Weights of a small transformer language model: MLP 768 quick GELU.
Each number is 128 + 24 x the weight over its row's rms, rounded and kept within 0 to 255. Layers, rows and columns count from 0. The size above them is the row's rms in percent of the matrix's.

# layer 7 attention query, 192x192, rms 0.136, rows 174-182, columns 0-191
size [ 83  78 124 115 135 137 143 141 151]
[[130 124 117 150 114 129 119  97 120 137 123 131 159 110 139 124 148 134 134 105 114  91 133 140 135  68 129  88 147 100 144 102 129 183 129 120 129 132  96 139 143 118 172 146  91 109 114  92 149  99 152 124 109 141 161 155 103 132 141 171 129 150 212  95 143  91  81 145 119  97 131 145 146 115 148 113 108 118 129 124  90 105 135 137 124 119 128 119 144 157 120 127 128 143 152  76 138 110 154  93 108 136 138 135  72 111 145 148 135 106  92 112 169 137 107 125 113 101 102 131 119 103 109 128 112  57 148 142 161 155 123 148 121 130 176 153  90 136 119 103 103 132 117 122 135 158 166  87 160 136 165 104 140 128 178 141 151 117 108 112  96 123  68 100 169 125 153 137 141 108 120 109 111 139 142 138 114 127 116 118  96 156 136 143 141 159  84 104 139  91 102 133]
 [115  97 131 112 150 128 133 150 116 145 148 111 169 112 119 130 120  69 158 133  75 141 176 125 137 131 103 129 108 149 127 105 140  96 176 117  89 120 118  92  99 136  91 133 134 139 158 162 157 167 109 125 169  98 118 156 129 146 115  90 135  89 161 141 119 108 153 151 133 163 208 108 129 131 150 149 160 120 120 131 115 121 119 170 130 142 173 121  90 113 127  93 153 130 117 127 137 122 128 127 120 123 111 146 152 120  95 105 136 132 121  97 127  99  98 157 154 153 187 147 155 161 129 109 112  98 156 121 124 133 138 146 136  94 100 111 140 118 152 195 153 122 120 144 110 148 122 116 108 126  82 162 135 137 124 144  81  66 164 148 116 124 142 147 165 121  97 129 131 165 141 115 131 151 128 109 130 143 141 148 164 116 142 117 165 127 137 152 104 153 155  92]
 [164 188 170 139 118 106 147 138 126 146 123 103 147 123 172 162 122  71 148 124 171 128 113 104 104 122 107  85 141 127 154 109 114 139 160 135 149  96  91 108 167 103 145 133 132 118 139 121 133 124 108 114 164 141 144  92 102 151 145 137 130 133 107 128 142 160 139 116 126 146 104 116  80 139 154 156 102  93 126 114 115 109 151 151 127 116 117 152 150 159 117 132 121 117 102 102 127 101 120 125  99 104 136 124 148 129  99 137 131  87 141 114  90 139 147 127 142 163 175 140 151 119  91 134 118 125 118  86 151 170 105 135 105  95  89 110 137 141 149 166 140 129 121 162 121 200 151  78  92 171 128  97 152 127  83 162 124 142 131 155 140 146 127  92 166 129 158 119 129 100 157 122 149 117 124  73 129 148 130 126 143  98 100 134 139 105  77 103 104  83 132 120]
 [122 160 122 153 141 150 122 145 174 106 113 151 101 140 130 119 139 238 113 124 178  99 112 146 141 115 142 142 156 137 116 159 127 163  80 139 116 105 126 161 157 119 164 128 114 122  88 117  87 111 164 144 108 154 131 151 150 112 125 176 107 172  93  90 123 144 118  83 118 113  74 114 150 104 115 110  97 123 165 138 119 151 137 111 166 107  86 119 138 104 156 130 125 107 136 149 124 132 123 162 139 148 139 122 127 108 157 166 109 150 102 142 105 139 122  77 108 120  97 114 127 116 101 145 153 162 119 129 136 121 108 116 164 137 139 147 117 135  97  87 111 146 141 114 139  88 100 141 158 116 163 114 134  86 112 142 178 150 121 135 165 128 119 106 133 119 128 125 158 124 126 137 133 112  93 148 125 126  91 102  99 144 117 105  94  91 127 101 153 108 110 114]
 [159 101 133 171 133 162 112 144 137 122 136 156 111 158 124 137 156 155 152 151 109 150 113 134 170 112 140 149 133 126 116 154 123 156 149 120 118  93 109  85 120  97 120 175 118 108 117 179 101 110  98 108 138  95 141 118 148 125 146 177  93  72 133 111 143 118 140 161 112  70 149  98 104 138 123 156 106 103 108 145 146 134 107 143 109 139 130  82 103 135 177 151 132 127 153 102 128 128 145 144 148 145 118 132 130 105  54 125 133 142  84 136 114 106 143  96 152 110 120  97 137 163  80  85 134 104 156 100  98 130 160  97 138  99 166 116 142 104  90 125 145 119  99 108 176  83 137 122 119 114  68 152 146 109  99 136 107  91 137 126 127 135 119 144 168 128 154 123 129 130 149 186 141  95 125 131 133 106 118 120 143 125 137 106 145 133 138 142 113 100 141 149]
 [104  98 144 104 114 103 138 148  85 137 141  98 117 108 178 125 129 109 135 120 171 120 122 105 149  92 161 136 150 156 151  86 146  97 115 154 101 115 148 141 105 133  91  97 109 133 111 109 121 137 118 128 102 144 144 131  81 106 141 140  97 144 142 132  83 104 138 148  79  98  95 157 118 132 127 124 145 124 181 134 137  86 130 129 101 129 130 111 128 117 107 144 116 111 144 137 138 116 140 153 154 160 148 105 147 156  86  95 171 129 110 120 134 218 164 120 143 137 137 122 144 120 112 120 109 211 142 126 125 131 156 114 162  83 133 132  94 138 138 123  60 105 161 161 136 135 158 113  95 113 107 140 156 117  92 121 142 134 142 144 149 116 124 135 135 105 148 122 117 126 114 113 151  87 140 113 122  74 157  95 187 122 142 132 149 134 141 125 122 153 103 135]
 [127 137 111 141 155 153 127 134  98 154 127 103  92  95 117 121 119 161 161 180 120 136 112 146 129 110 110 153  97 121 147  78 127 129 121 132 162 134 159 142 161 131 123 155 147 119 139 117 150 151 142 112 136 119  79 139 164 110 121 126 112 156 157 122 115  88 121 103 135 143 108 108 132 121  85 133 115 126 111 169 139 126 175 137 136 132 196 129 124 146 104 112 108 113 175 161 129 129 129 172 119 147 153 131 158 165 170 103 123 144 140 159 151 144 121 150 188 125 182 113 115 175 151 140 133 101 125 129 135 128  99 129 122 130 162 106 134 120 110 104 121  88 113 125 111 105 124  89 127 159 113 116 154 164 145 170 145  74 120 124 118 119  95 118 136 121 105 148 101 172 148 115 120 106  92  98 110  86 110 122 102  98 107 160 151 185  99  90 149  85 133 102]
 [119 119 133 127 146 126 137 172  97 132 137 169 137 153 146 131  86 106 122 125 101 123 137 160 128 123 123 136 120 120 147 134 141 127  75 121 154 131 166 143 131 131 154 159 147 163 140  91  99 128 142 117 113 113 124 118 161 123 136 107 107 115 172  93 128 169 126  91 117 154 118 134 118 115 164 129 156 114 128 146 138 139 124 115 153 139 115 132 172 134 123 139 158 158 140 132  92 115 132 172 117 162 152  80 176 129 116 122 127 104  90 131 100 118 132 122  86 133 122 132 129 124 116  89 150 147 145  83 102 129 142 174 113 117 136  95  72 133 184 130 182 149 151  56  89  95  97 114 161 111 113 105 100 127  77 140 159 134 145  93 139 128 114 132 120 152 101 126 112  93 171 116 108 128 152 156 120 103  95 143  83 135  96 120 118 165 104  87  92 128 160 113]
 [114 107 103 138 107 103 101 115 148 127 149 153 168  98 132 142 133 140 138 116 143 122 107 157 114 136 162 140 127 142 165 149 106 124 145 135 121  87 131 174 114 106 132 122 127 137 149 114 150 119 152  79 141 133 114 112 149 125 161 161 114 104  95 166 158 129 135 144  96 119 152 113 148 151 125 155 125 120  90 113 128 156  97 104 133 121 149 124 143 105  93 188 102 147 109 133 188 135 136 135 132 153 121 117 151 146 140 118 151 103 135 122 118 121 160 130 158 148 135 110  93 131 122 120  65 116 134 147 130 132 121 123 170 112 155 124 111 120 104 110 105 126 154  70 101 100 153 136  68 180 172 119 130 179 143 107  88 116 165 120 181 133  98 142 159 119 199 122 125 135 111  97  89 143 161 158 104 169 139 116  99 132 105 135 161 141  99 120 137 138 131 174]]
# layer 7 attention key, 192x192, rms 0.14, rows 174-181, columns 0-191
size [ 65  85  87 122 145 142 157 155]
[[121  76  96 149 148  65 136 162 150 122 123 121 135  91 151 136  90  71 154  87 112 114 123 166 136 131 130 117 108  68  97 101 113 146 123 115 146 138 139  92  88 101  76 123 145 121 160 128 157 123 147 142 134 130 127 108 156 115 121  77 178 158 121  97 174  85 124 163 135 143 154 124 138 126 161 117 150  98 114 126 121 127 146 120 147 139 144 144 127 105 114 148 138 123 114 107 120 115 109 105 112 145 116 132 147 171 171  81 144 133 125 140 143 141 161 118 108  82 150 123 123 123 110 155 152 124 114 109  80 149 157  95 130 133 123  97 137 138 136 109  99 134 144 116 126 119 114 151 123 159 127 138 134 144 128 123 146 166 130 142 194 135  75 146 104 150 125 169 181 138 126 130 158 113 122 173  92 152 147 149 141 174 160 116 129 164 140 142 136 115 109 127]
 [157 138 130 143 106 115 115 111 109 136 114 108 122 114 131 139 154 104 161 154  83 153  76 140  95 149 105 126 129 139 130 179 133 118 161 125 119 121  92 119 123 185 108 139 179  79 161 125 147 103 131 138 177 162 158 111 129 146 109 123 117 122 114 135 147 129 115 139 107 148 130 144 121 151 118  48 160 125 149 102 141 130 114 103 140 125 108  92 138 132 128 160 147 122 106 122 139 135 147 136 147 107 114 140 139 122 144 116  82 106 104 111 117 107  79 137 120 114  90 150 139 137 131  88 109  60 128 103 133 140 136 160  74 125  91 148 106 131 134 139 128 155 160  86 151  93 135 140 133 153 123 121 132 144 139 114 115 118 113 111 157 121 130 119 122 168 141 156 139  92 134 123 113 116 164 143  99 107 156 148 144 124 150 123  76 170 133 125 198 139  83 188]
 [149 155 168 130 120 166 122 164 118 148 134  99 116 172 117 153  97 144 134 125 125 143  82 132 155  98 121 137 130 151 149 132 141 141 152 120  93  88  80 125 171 123 156 117 117 148 146 145 109 167 111 110 145 108 118 155  84 163 187 129 144 134 128 103 115 147 161 129 119 138  45 141 124 132 106 135 124 140 133 136 125  99  92 118 106 137  96 130 136 160 107 181  88 167 101 119 102 124 123 108 144 139  72 117 156 147 104 149 121 131  98 120 124 138 102 127 164 162 162 131 142 131 125 116 109 115 117 130 159  96 109 150  80  81 129 113 112 123 145 134 129 133 118 162 133 156 121 131 124 124 172 104 114 126  95 161 103 116 106 166  79 143 152 103 118 125 144  69 149  90 159  98 111 121 134 100 161 136 130 108 102 106 118 139 125 106 106 125 180 139 108 118]
 [124 154 131 121 108 132 108  98  84 151 199 116 124 127 131 125 177 126 122 160 141 126  99  90 106 141 106 153 154 103 128 151 102 124 129 126 120 152 169 191 161 130 136 136 134 123  98 105 122 128 117 147 102 123 132 127 100 142 117 208  81 109  55 133 108 120 115 114 117 112  77 171 104 114 143 134 140 132 115 100 134 157 130 102 144 130 123 136 144 162 164 139 148 142  95  98 126  84 164 157 133 153 136 155  98  88 127 169  70 100 130 138 101 137 118 161 123 138  51 131 124 138 135 123 111  96 154 138 168 145 122 137  83 125 135 131 101 109  83 122  96 153 112 119 108 105 131 116 123 140  92 129 117 162 112 119 130 127 150 146 132 119 107 119 133 137 111 138 132 121 130  95 140 111 173 133 142  99  93 152 106 102  97 117 122 119 129 117 129 123 111 148]
 [139 125 123 130 127 110 111 115 144 126 154 124 125 145 122  99 101 154 126  88 175 134 133 119 127 130 140 174 140  87 134 157 132 109 138 143 126 124  95 111 129 117 129 127 114 121 123 130  93  79 108 133 119  93 116 132 167 156 142 137  93  65 108 145  98  76  87 113 159 105 145 135 118 118 162 146  76  91  79 144 117 114 115 144 151  78 143 112 175 164 114 122 125 101 173 120 151 132 152 115 129 117 156 141 145  99 137 120 126 165 151 134  80 116 162 100 134 124 131 163 149 103 110  84 111 146 132 148 131 129 144 110 107 117 165 109  91  73  93 165 168 116 141 103 160 139 165 142 117 120 138 165 165 145 132 142 141 114 150 142 134 118 187 115 120  97 101 115 145 120  90 108 114  89 166  97 133 115 125 141 151 129 115 134 138  98 115  89  86 118 156 145]
 [109 121 132 142 139 130 123 151 140 156 173 135 131 116 125 153 110  77 120 145 141  96  97 141 179 117 136 124 131 110 136  97 110 121 112  95 119 127 174 140 111 110 122 130 106 149 104  98 113 151 137  98  71 117 108 104 117 144 163 110 142 114 106 152 104 110 173 133 114 133 126 142 154 159 119 160 113 122  90 118 102 111 144 157 102 155 123 138 107  93 117 107 108 187 115 128 116 143 121 136 119 164 132 105 137 133 134 129 172 162 124  92 134 148 158 135 133 110 140 181 120 151 129 142 112 135 165 160  98 101 139  96  94  90 185 141 124 113  87  51 100 126  93 121 115 133 145 131  97 146 108 146 114 110 106 159 117 137 187 182 127  98 134 133 110 125  78 109 145  93 123 109 128 105 138  91 118 135  97 129  99 132  78 122  97 108 126 124  87 155 117 111]
 [118 132 138 155 113 176 123 187  68 109 130 160 148 153 183 134  89 164 140 148 108  99 181  75 109 103 109 110 108 106 133 113 147 120 142 150 145  78 113 154 128 148 120 126 114 100 129  95 132 106  95 105 165 149 137 140 137 126 163 137 120 108  79 172 166 111 149 144 180 136 161  95 120 140 138 145 134 184 104 116 150 158 157 113 127 110 107 176 107 101 137 109  85 105 124 137 162 135 109 129  80 134 133 134 133 153 148 107 125 148 122 127 154 152  97 165 148 126 156 120 164 138 145 120 118 151 164 122 176 148 141 115 108 102 172 125 106 156 116 157 147 154 164 106 116 144 107 137 124 133 114 142 140 157 104 122 118 107 150 133 114 128 108 132 152 150 132 119 138 142 135 116 164 118 133 147  98 129 166 134 139  85 183 127 105 147 124 139 143 139 139 126]
 [164 117 173 147  90 144 105 137  97  91 140 143 137 183 139 159 123 115 136 125 113  90 150  95 109 142 103 103 125 114  79 134 136 140 142 119 133  89 148 158 130 102 151 106 138 128 154 104 128 118 148 136 111 112 113 111 149 164 105 128 153 130 142 108 119 147 125 118 176 168 136 141 138 159 127 140 160 131 174 145 116 158  60 112 159 140 113 106 154 106 142 184 148 131 175  86 163 142  99 121 141 147 101 115 123 134 113 136 141 127 139 149 130  98 124 131 108 167 167 122  86 105 100 150 147 132  85 135 134 157 140 176 116  90 115 101 106 157 109 107 144 123 166 108 129 118 145 116 178 116 130 137 140 106 153 157 130 111 169 120 105  78 108 133  98 150 100 166 116 118 141 124 146 125 116 123 132 107 105 134 107 155  79 115 154 168  95 123 124 121 178 154]]